From a checkpoint of a small transformer trained on Wikipedia.
Size: 13 layers, width 64, 2 heads of 32, MLP 192 SwiGLU, vocabulary 4096, 1.99M parameters.
Architecture: LayerNorm before each block, biases on query, key and value, untied embeddings, some layers without attention, gated attention, learned residual scales, skips across layers, capped logits.
Training: a variant of Adam for these matrices, 10192 steps.
Each number is 500 + 40 x the weight over its row's rms, rounded and kept within 0 to 999. Layers, rows and columns count from 0. Numbers have three digits each. The size before them is the row's rms in percent of the matrix's.

# q: layer 2 attention query, 64x64, rms 0.141, rows 0-31, columns 0-63
# k: layer 2 attention key, 64x64, rms 0.141, rows 0-31, columns 0-63
# v: layer 2 attention value, 64x64, rms 0.171, rows 0-14, columns 0-63
# o: layer 2 attention output (transposed), 64x64, rms 0.154, rows 0-13, columns 0-63
q0 073:479426506539471472511487434539516519503509462463519515562530457435504540457523474460512444448564454549488559511507535417448550519507576518536481436479456500505532503404450480505457523557484527
k0 098:533533546488594519450481496516551493563499477488530530488425539539557499538520501500462544463480526477528478546506438514459459454496484437596461591517476522524486576489521457432503505471457450
q1 096:505461461506546526503561496528513511478471520510487476530515559508446493508506477445501464520532496544491410507479439500479554452503531506433516538648483481470466510487479478505595548493411552
k1 091:561484492517507499510403427512474473482515490509462563466554535464493486544534494535527513507480537497510578526522449503464441492512538492577476443461506586550506491534550427389464485504482482
q2 087:520470502476541553457548423493510464482436467461507513468544481454473525557508434454509483526545495586517460552492487508511523417516452520472540503581481509433490551500476499496591494493409527
k2 075:512547430486445503493577499467461460458511465494447536477519434517497508471484469445538556517483478517487504487518590447469584562492444584504558493460531479450469452502502536507501424511538554
q3 192:517586420463404540512489527464531435450521555449489511488506503497484534468424485469527507550474477553535490436518530516525540559462455535482531474489539416460486441489514531501532455527551549
k3 055:474471552477581528439518474526583473444449448481517516532558513507542492457442454595519506478533517483477497500464541502407528497498547476446474511467522504485508553459524393522532454511512468
q4 069:571547460543469469443549503480441501409603519510436542538530481525440437493525507516456577463516500492520515477547487531530446535548525540539498513489482506550584482495501475522450549514471485
k4 068:482503507470442504489500524610516493497487516527487455458562581550490435415546435466560598526494543468498520521467488509510517504495521449448536447530537503537494491457531479557503414524499507
q5 078:553479530427517492553517452475525503496487520553500527537522560453502470487487553476486457546544470531448531590429495436572481565453550545392520485511505481527442528549537519506511497491456509
k5 088:523430464510490481468494545518408485527515482495482587524562461474530522530457501517560481466513464509545529522519508479638469478472503510480515517552499415542487510473446420503450471494475563
q6 077:469495538510539530575463546470475499569457479509508494441477573462503532524461469474467459586430478527540512495439487465560524487429500520501433446527503467477440482409525506463547533452537497
k6 071:547457539465504510501521470493525427481502515543523472551532534483516511489482466545524466415472442539487516465564536543511536470484509610543503562538492487490539474502438440475531609530466437
q7 089:500480552460566498561507518506542441518441531504530453580510489499567549512453504565502390596515459525533514508440459477476503513434498518488451486506506481482512502555480430486533537480480563
k7 084:550458571396488448454493561502485522534556484477483470534508451424492525496470513473411457441540503531415471504499557453451484490465513527508457543554485454517495569460506542458530491509517511
q8 110:458577499458442456518453421450448493531470503514538534536533496488516495542462493459529534511489546533476552491546594458524547521516482531496489467441466476481545383489507494435426517482519462
k8 081:483513460584372514532562507526537525468507532502447438533539456528473523462509487471506527541477553493559465467540500472481508568504477528500525501558550419513454487474407474462474450506493526
q9 151:480552452521415464528525522469515502479542540478468468571502482455513505491448524483552523503472425506518492439502556496510543597442443532525510515462540432501516448522473498459503443543571583
k9 142:513556462489436513503511504436508457451497497447523437489585476499520538458475449452561532495487482538520469454511541506504551583489451504487541477504583416495528422484468508495544440555521551
q10 185:497553446463423551485511494456513453457535539426471502492509475507461542482418492467536524523483491570518488455551541524491522549475437580525559475484559437483488476474496531464585440522518543
k10 179:510559446522456518469490488433488464460474504463494449492555493540452541499471463431526555510487504568543470479529528552517579527508452555498597468519558430467485446495470485477549423542500486
q11 142:498456567541562439485471517565491561563445459574529516499463526482529493571541493517476468534530526472507526535459459472471501461495562446497430534544456575521494512536513464515447584491462470
k11 223:502434574528565477491491495572504555565509506522523517533466512482549488502544524563457443500515502455474505526473450490508425453487548443535422523506432561543505543486509459519455584479467451
q12 088:472486525513498433463462476549534558532498502464455519506507436492430499515453498479590580478541555482610501519490416532513475539553483550480529486545506530424492482511524483519549516509436462
k12 078:477500465485472437502514539489442636470414489497487522539507472526541511461479478500507454492521519547527465535427535500468552497526528515513521464544458502482406488464532446454516556444574471
q13 086:511435563454531500519477528500548459505475474527504491584427495422491536516435483532577442536490471501539512492476503451469464489441534497483471541522512474540442442588485483444504572494493571
k13 102:504527547484552538455436512504561502471498511502530504576478474467566530474523447478411455515536462445479457553476435482490480482481526551447438533556499473500556547442489449544521471500518591
q14 085:459457520542555381554507477575527497512486450459491456559493463455461511540471445492508457488486497468608491505457468557493508512477536568445494558516511494476493443567528507523510509551498541
k14 096:446500499501514452556596560585539539479498498548462519475481457515534523495473485487501497500491537527509437497534543493472438492519474508500497514463448457540385437546450486578531507453579491
q15 082:446532487438524552537455516552491487503476516462586453472539480512520532478474512521520534532493476506493459514461478614556486474484455399479509491487511491474512499593594459502451443529458524
k15 078:525477492439537488493523472456549534522479552516467621498449457495472504561437569487584414503530465490533520464515546503499502468500481528502431570454485531492442497474526596501518487494489498
q16 073:501537506529463447525517480577557532513405507509562497514463518439580528538437462465523442411506536449446519499441535514489527495535490509471507538503463473468586450514558476560490479483497515
k16 080:503591519533553472438432558483533523496534463510529408523485440498495523466482484512493471541469459477495444516532600462455450486423522492495538509493436482558468519518522466505518502541576558
q17 074:553508492443532555484418546452521472523478558455480542554498530464544552540493552499555432556530498525518445519482473492470494491426479474566500515550498459554445552490503469436522549434492547
k17 082:515540598538479515479459448478433570513505478479494475562536491516438540520516483483500492469529525469452516478552506447495513488513475542412537555539511507482590502468512482389517500507419454
q18 088:464518499503488469444488480466463518546493447481531531508489442514423491434527439471551583449535594499480497490537519487507485501543480557485498484463488476550511505369474531486532541477562430
k18 072:490500530547425548524470568442615416433501542503492495489497560492464497468476515487470538553457494534535516494501450460503511506525555433508493535536477486461563508540447428579473497508475496
q19 091:496505595435521471509432507546548449456481514503482497542464569511524537537456441510545445579522476554536487499416490480488511476439515487508477511529509502500411486548451418495557497540522479
k19 091:488470554477516526443522542526467463506484504482547560453511465470535517498497436525449463482598476509522504560500435524561439507526515447417457466572452451457510519485523519590529553521528473
q20 100:535470496436499472429570515521566454474493510505519430519475433459519472460566499542545448451477460468469556502460515501449469548478516525568473482485535517524575454517413531508535546540462543
k20 073:514549448423499538501498519492452501503501557501440514494460542513570563469537526508482438474507509463582461481496393507538455586490478438551492553554502524550519491534455441513533506468540493
q21 069:523535454514510460531478559563473513524505499478475577502421583414475448486487517486430529497426481473573532501437488540533494514496540531502428456458498502453487418513555517506514538522527545
k21 062:468474546506477489507480447568500477432506489527471487473484517528579508501509467569545470421478532483536518488514489524536515477483568568475423564466542436586446475475478461583552460509530504
q22 074:554479412517505574453551443515500576537484457454469501508513420543474491416533495447506546426484494450438517521545509514476504519528451475494566484505507515510560528468518570562509483487478453
k22 078:490552480528467471464508426399439531521509529515491454533517517499501559572495522489500459564476503481476507463476475477589518492521487510502513575527537567499495452404572410488495518496458469
q23 075:487482549567531461611551560491438490490501467507464518596516512463492466489481545483533482530511424546534455498496541496432508486413570544466476511544478475452513538518497448467464491470547511
k23 078:495538520484535454518471499522515495524480457544447573440453439500573452497534488525446487442499489514439513574487524475388503500464506562548485481519473463468501465511516596518515461500539583
q24 087:569520454454467450448552491547505535483556525522532558524548439489492461474587520473496528485466461442472544517467505506531463537521538459496497481449512524542523451606444497518450437558541470
k24 085:467476430534461443537566524560456504429473525479417585480513493523565481480550497559545490476486489438536530525522513457524475498482454479453558524461503471534473476539480564559438466508549526
q25 076:484472538506539503518469525469461463527508435534490513531488537565435469505472508482485488560510540567518463483569498465524557465445448514461568522554472490519419511408593533473538481452528446
k25 069:493450474448504523563507523430453476541473485542531545478517504486488510551424444495511554510497545566499440496490461500469491458493546557517467452507539536461513468600508401567427493524497530
q26 075:535493509509480526471451563505543447512520584467568479551437544441590480536530530545495496552494459467537530457452520525505472511489512490535414465430496551508563451550495486519505514541516571
k26 077:512524565487546502458446420541584448470524508494523420494470542567519508446569526551537471436478498497495525503464466507424506522487559437515435508463526440553512528503539530502536447503517534
q27 075:502497478556498501526443551493419496516569520493411502551512580458445459521491531518536542561506516533574433516458556482463526478463475475499497523520430463497517551471476532596475514452474518
k27 075:442510492551499545498502512541504460510440437533528516447456515599585527517485492539512552494548572541466512500452483380459481506527485538459508485513530492496577479536544557540466522495475540
q28 068:519465504526457521443537480437505501530522499463481546465509526512514514515511463517471522480514538529521515460593491487520454515588515523594482394466486471439480531389543493487487497460543419
k28 073:598453475474446484516434530525537440499478518493516481484572562556454486498467469504529586468442467536476454500451526497428512487493510485535535462523530560520490499466474445537493535448448412
q29 076:568466511587507578478502534432488524497504491458464508502526536476508481463552500468461499500516507500531495472626435520473512507526493571465514464506487454503506583436539504418485437508534438
k29 089:542547557539472467540540381454440468556530498527484467477525542545498525488493518485580470474445490542507496553550482498424500495523522509630456468488514507484557510456521464493509453508504497
q30 064:474407570553461476573474509508473523475518580497481538461547568422515497513478474488423500524520443529557464461476484501458440518519549513468462440497507478475438500495455528527504519540550428
k30 073:555525446529549447480483442554545505524467522494476546449526481529508477462540457555546547466444497519561513621480459542448509511491469509539510470491477520421606468525459497489520517476496542
q31 079:452470505549513520445456433444495573553499423464484580451530475561447555520508454503486517560493511562526474474585480477577507484474483536498532463522527530506500503450502505434561526466475462
k31 074:502461430424459432516517459480492480518495563495535434517581510537448465542521481484519546497488524551485470521562485535487575481534504558512480550571539539465510549519446455525455530499478410
v0 093:514501535510558518433545532504501503529423442417544436463526451520486492482501455496475490459559463509454422499454484501486533473559488493498565547524521467399490532446437522551543531498447501
o0 096:500497405593499511505545501455564533489541516550480495508500481503527460444549531517462514482492556453502517417576479502511479467558464492478507521437434530469516520449560587537449463461525474
v1 103:485499510526494592578523363501399458477451502461551458524500495518449518496462518555528521513536545466419520497539535531527485483465518445471530527439501540492487510484497541468466514529453512
o1 103:449481468489459578449528556465557521478534480486535486512497420472468473520449481432467469482482512510576500481518534498446587524514510544486464534525510490476481513458525425546552603574488467
v2 099:558539534503535598472565433504446475523434532462551525536460456492516484463510516561450555452591492489451468533511515520428462488455470479536484521421519504472481509466523533495523456492439520
o2 104:480499436504479536519528498475535508467571505509521484528508431487479478502508505445516567425429539493578550403537484521504549515512543489514523430504473537501471510436464492594482568542516433
v3 110:482474489472529472546474526491544518439479465521471459572528448471507537502470429423528477592534539519475507498486455412585575482564522517486511528546471474485431450457459486506513538530521464
o3 106:459461470555479472412515540531484580540456513494454519459495553512482482534537532545434472487460514497388483542476535492478511462542504503455503532506482506485607542564570529494463514449496535
v4 094:534455448505442396570440497426485531473508558579544544521537528477526473527506555466502548530458522462552577523553539476452499484456502541452477470508475503536500466505500472454490547505550538
o4 106:494534573432516491492522505518412512538447517416485473541471522499472530522455503528557434548507421523511490560408496479509479512465491483536507482497557413478520488591497447484535493555485522
v5 095:531499552447551521469502531521470516450449442475573501459512506482517538523476458520483506480498436568481427512522492476561553497577474518555557516533436461423445516461498476549551496550496424
o5 103:502462462559502514458538475495564549516544539514466525481498512488509472460570449540453569481510565471412509436531425486458469453568540459456538461449496524457539559483539570503480497471522502
v6 104:533530535454555553428537540459535446485427422537484522531517460469546506518523453490448484450601489559534472592488501440465542491547505547481474497518500486497536495477499449516546467502500437
o6 100:484440451534460487468506446552541573493556521559475494460493490497484472485550524535497540473389560484427532417534493521534487518506524463469576434460503548525517483502525573531445505499535516
v7 084:475504447482456493528476446495472447504555530555478557467444535489486452569508518492543505547388489493533594475566509497528435552460532508534516496466456530526526460549532492418468495482514452
o7 085:495508602415520502517429502538491485530498477458541517510484545461510575524424430500515492564529461533523485543444482502469508521485550522504483501533589459497447472556452425470547513517467544
v8 100:497463502543482495432520506452496530549481417535600419549506471448502481536520534459488539521498479486509432554477460512482545474498507575459532476574502473432441515555459438466529490531538493
o8 100:547546430480509467515571505542481539481520534463433473509550511494505492449528519497480442525512521477478504475538495479527424460502442456439572505394493511462546527487546522612456450500516522
v9 110:582507525520493621509536429488522415526494509468494491524489447415508542464496477504458527475582547512443500507557459527422488461431550460445499510493509507481469529512515474510553501518482537
o9 109:442475411490472537461570532508484551441510501467526535496482432515492488501498502502471546416396529503541565462529554534524535508483457536503535494485514575515512520418498463573453534528489468
v10 083:483507550478545470507521497519476526447400464435522488454572496483561515514494416490496506496581507559481533481499505453509526473522530501476494500559479452440445465462481455583563486577527446
o10 089:463431484538505495416551482514541558525523506528452537497492506510431494491571520576463517430449528473413490466497485523462506455582534440488511482481470536471559523474574552485453547488519510
v11 116:385555491575470498413528558485473460521537464551518453526484546491474454537550510467505475448431464551503487492457472542524493499555508547534489508527475472512552453585488510453486514497565472
o11 113:533509524456492439605431504600549512503482499543452519493540513514487516473465484520474473580583489506539488497476478496470449467506456477484500519482504464492486478505502494544435393423545556
v12 096:467500513539500551490503441481413499562506466535496505432510496483483473571494476563488562467475512478470542531556558515431454515438481458507500465408540569529543476535529537418486492531448529
o12 092:502473532436522555507431474519536472450552490472532466574465483498461541487440485446550452515491526506590485445479486524519502560518560521509495502516537506473383497464454480527571560560502486
v13 120:503476501448547495434529531573510570511506474418518513392525479572509542493478497588483484478495414496479459463500545560493523509494442494540521492472490506431446560443520495510494497491435509
o13 122:553508510551557549488501471389560401483558496509522502520503500486539468473563472477528546471549557456477475449579419465516483475531571475493504492486479518508467528449494567459523492477501465
v14 108:551477504529514508575523456521526601513496522442538463401519471522497591503452473498530482514504490500417519440479490536495530513486520443429544522503496514465446574426503511514517524553454527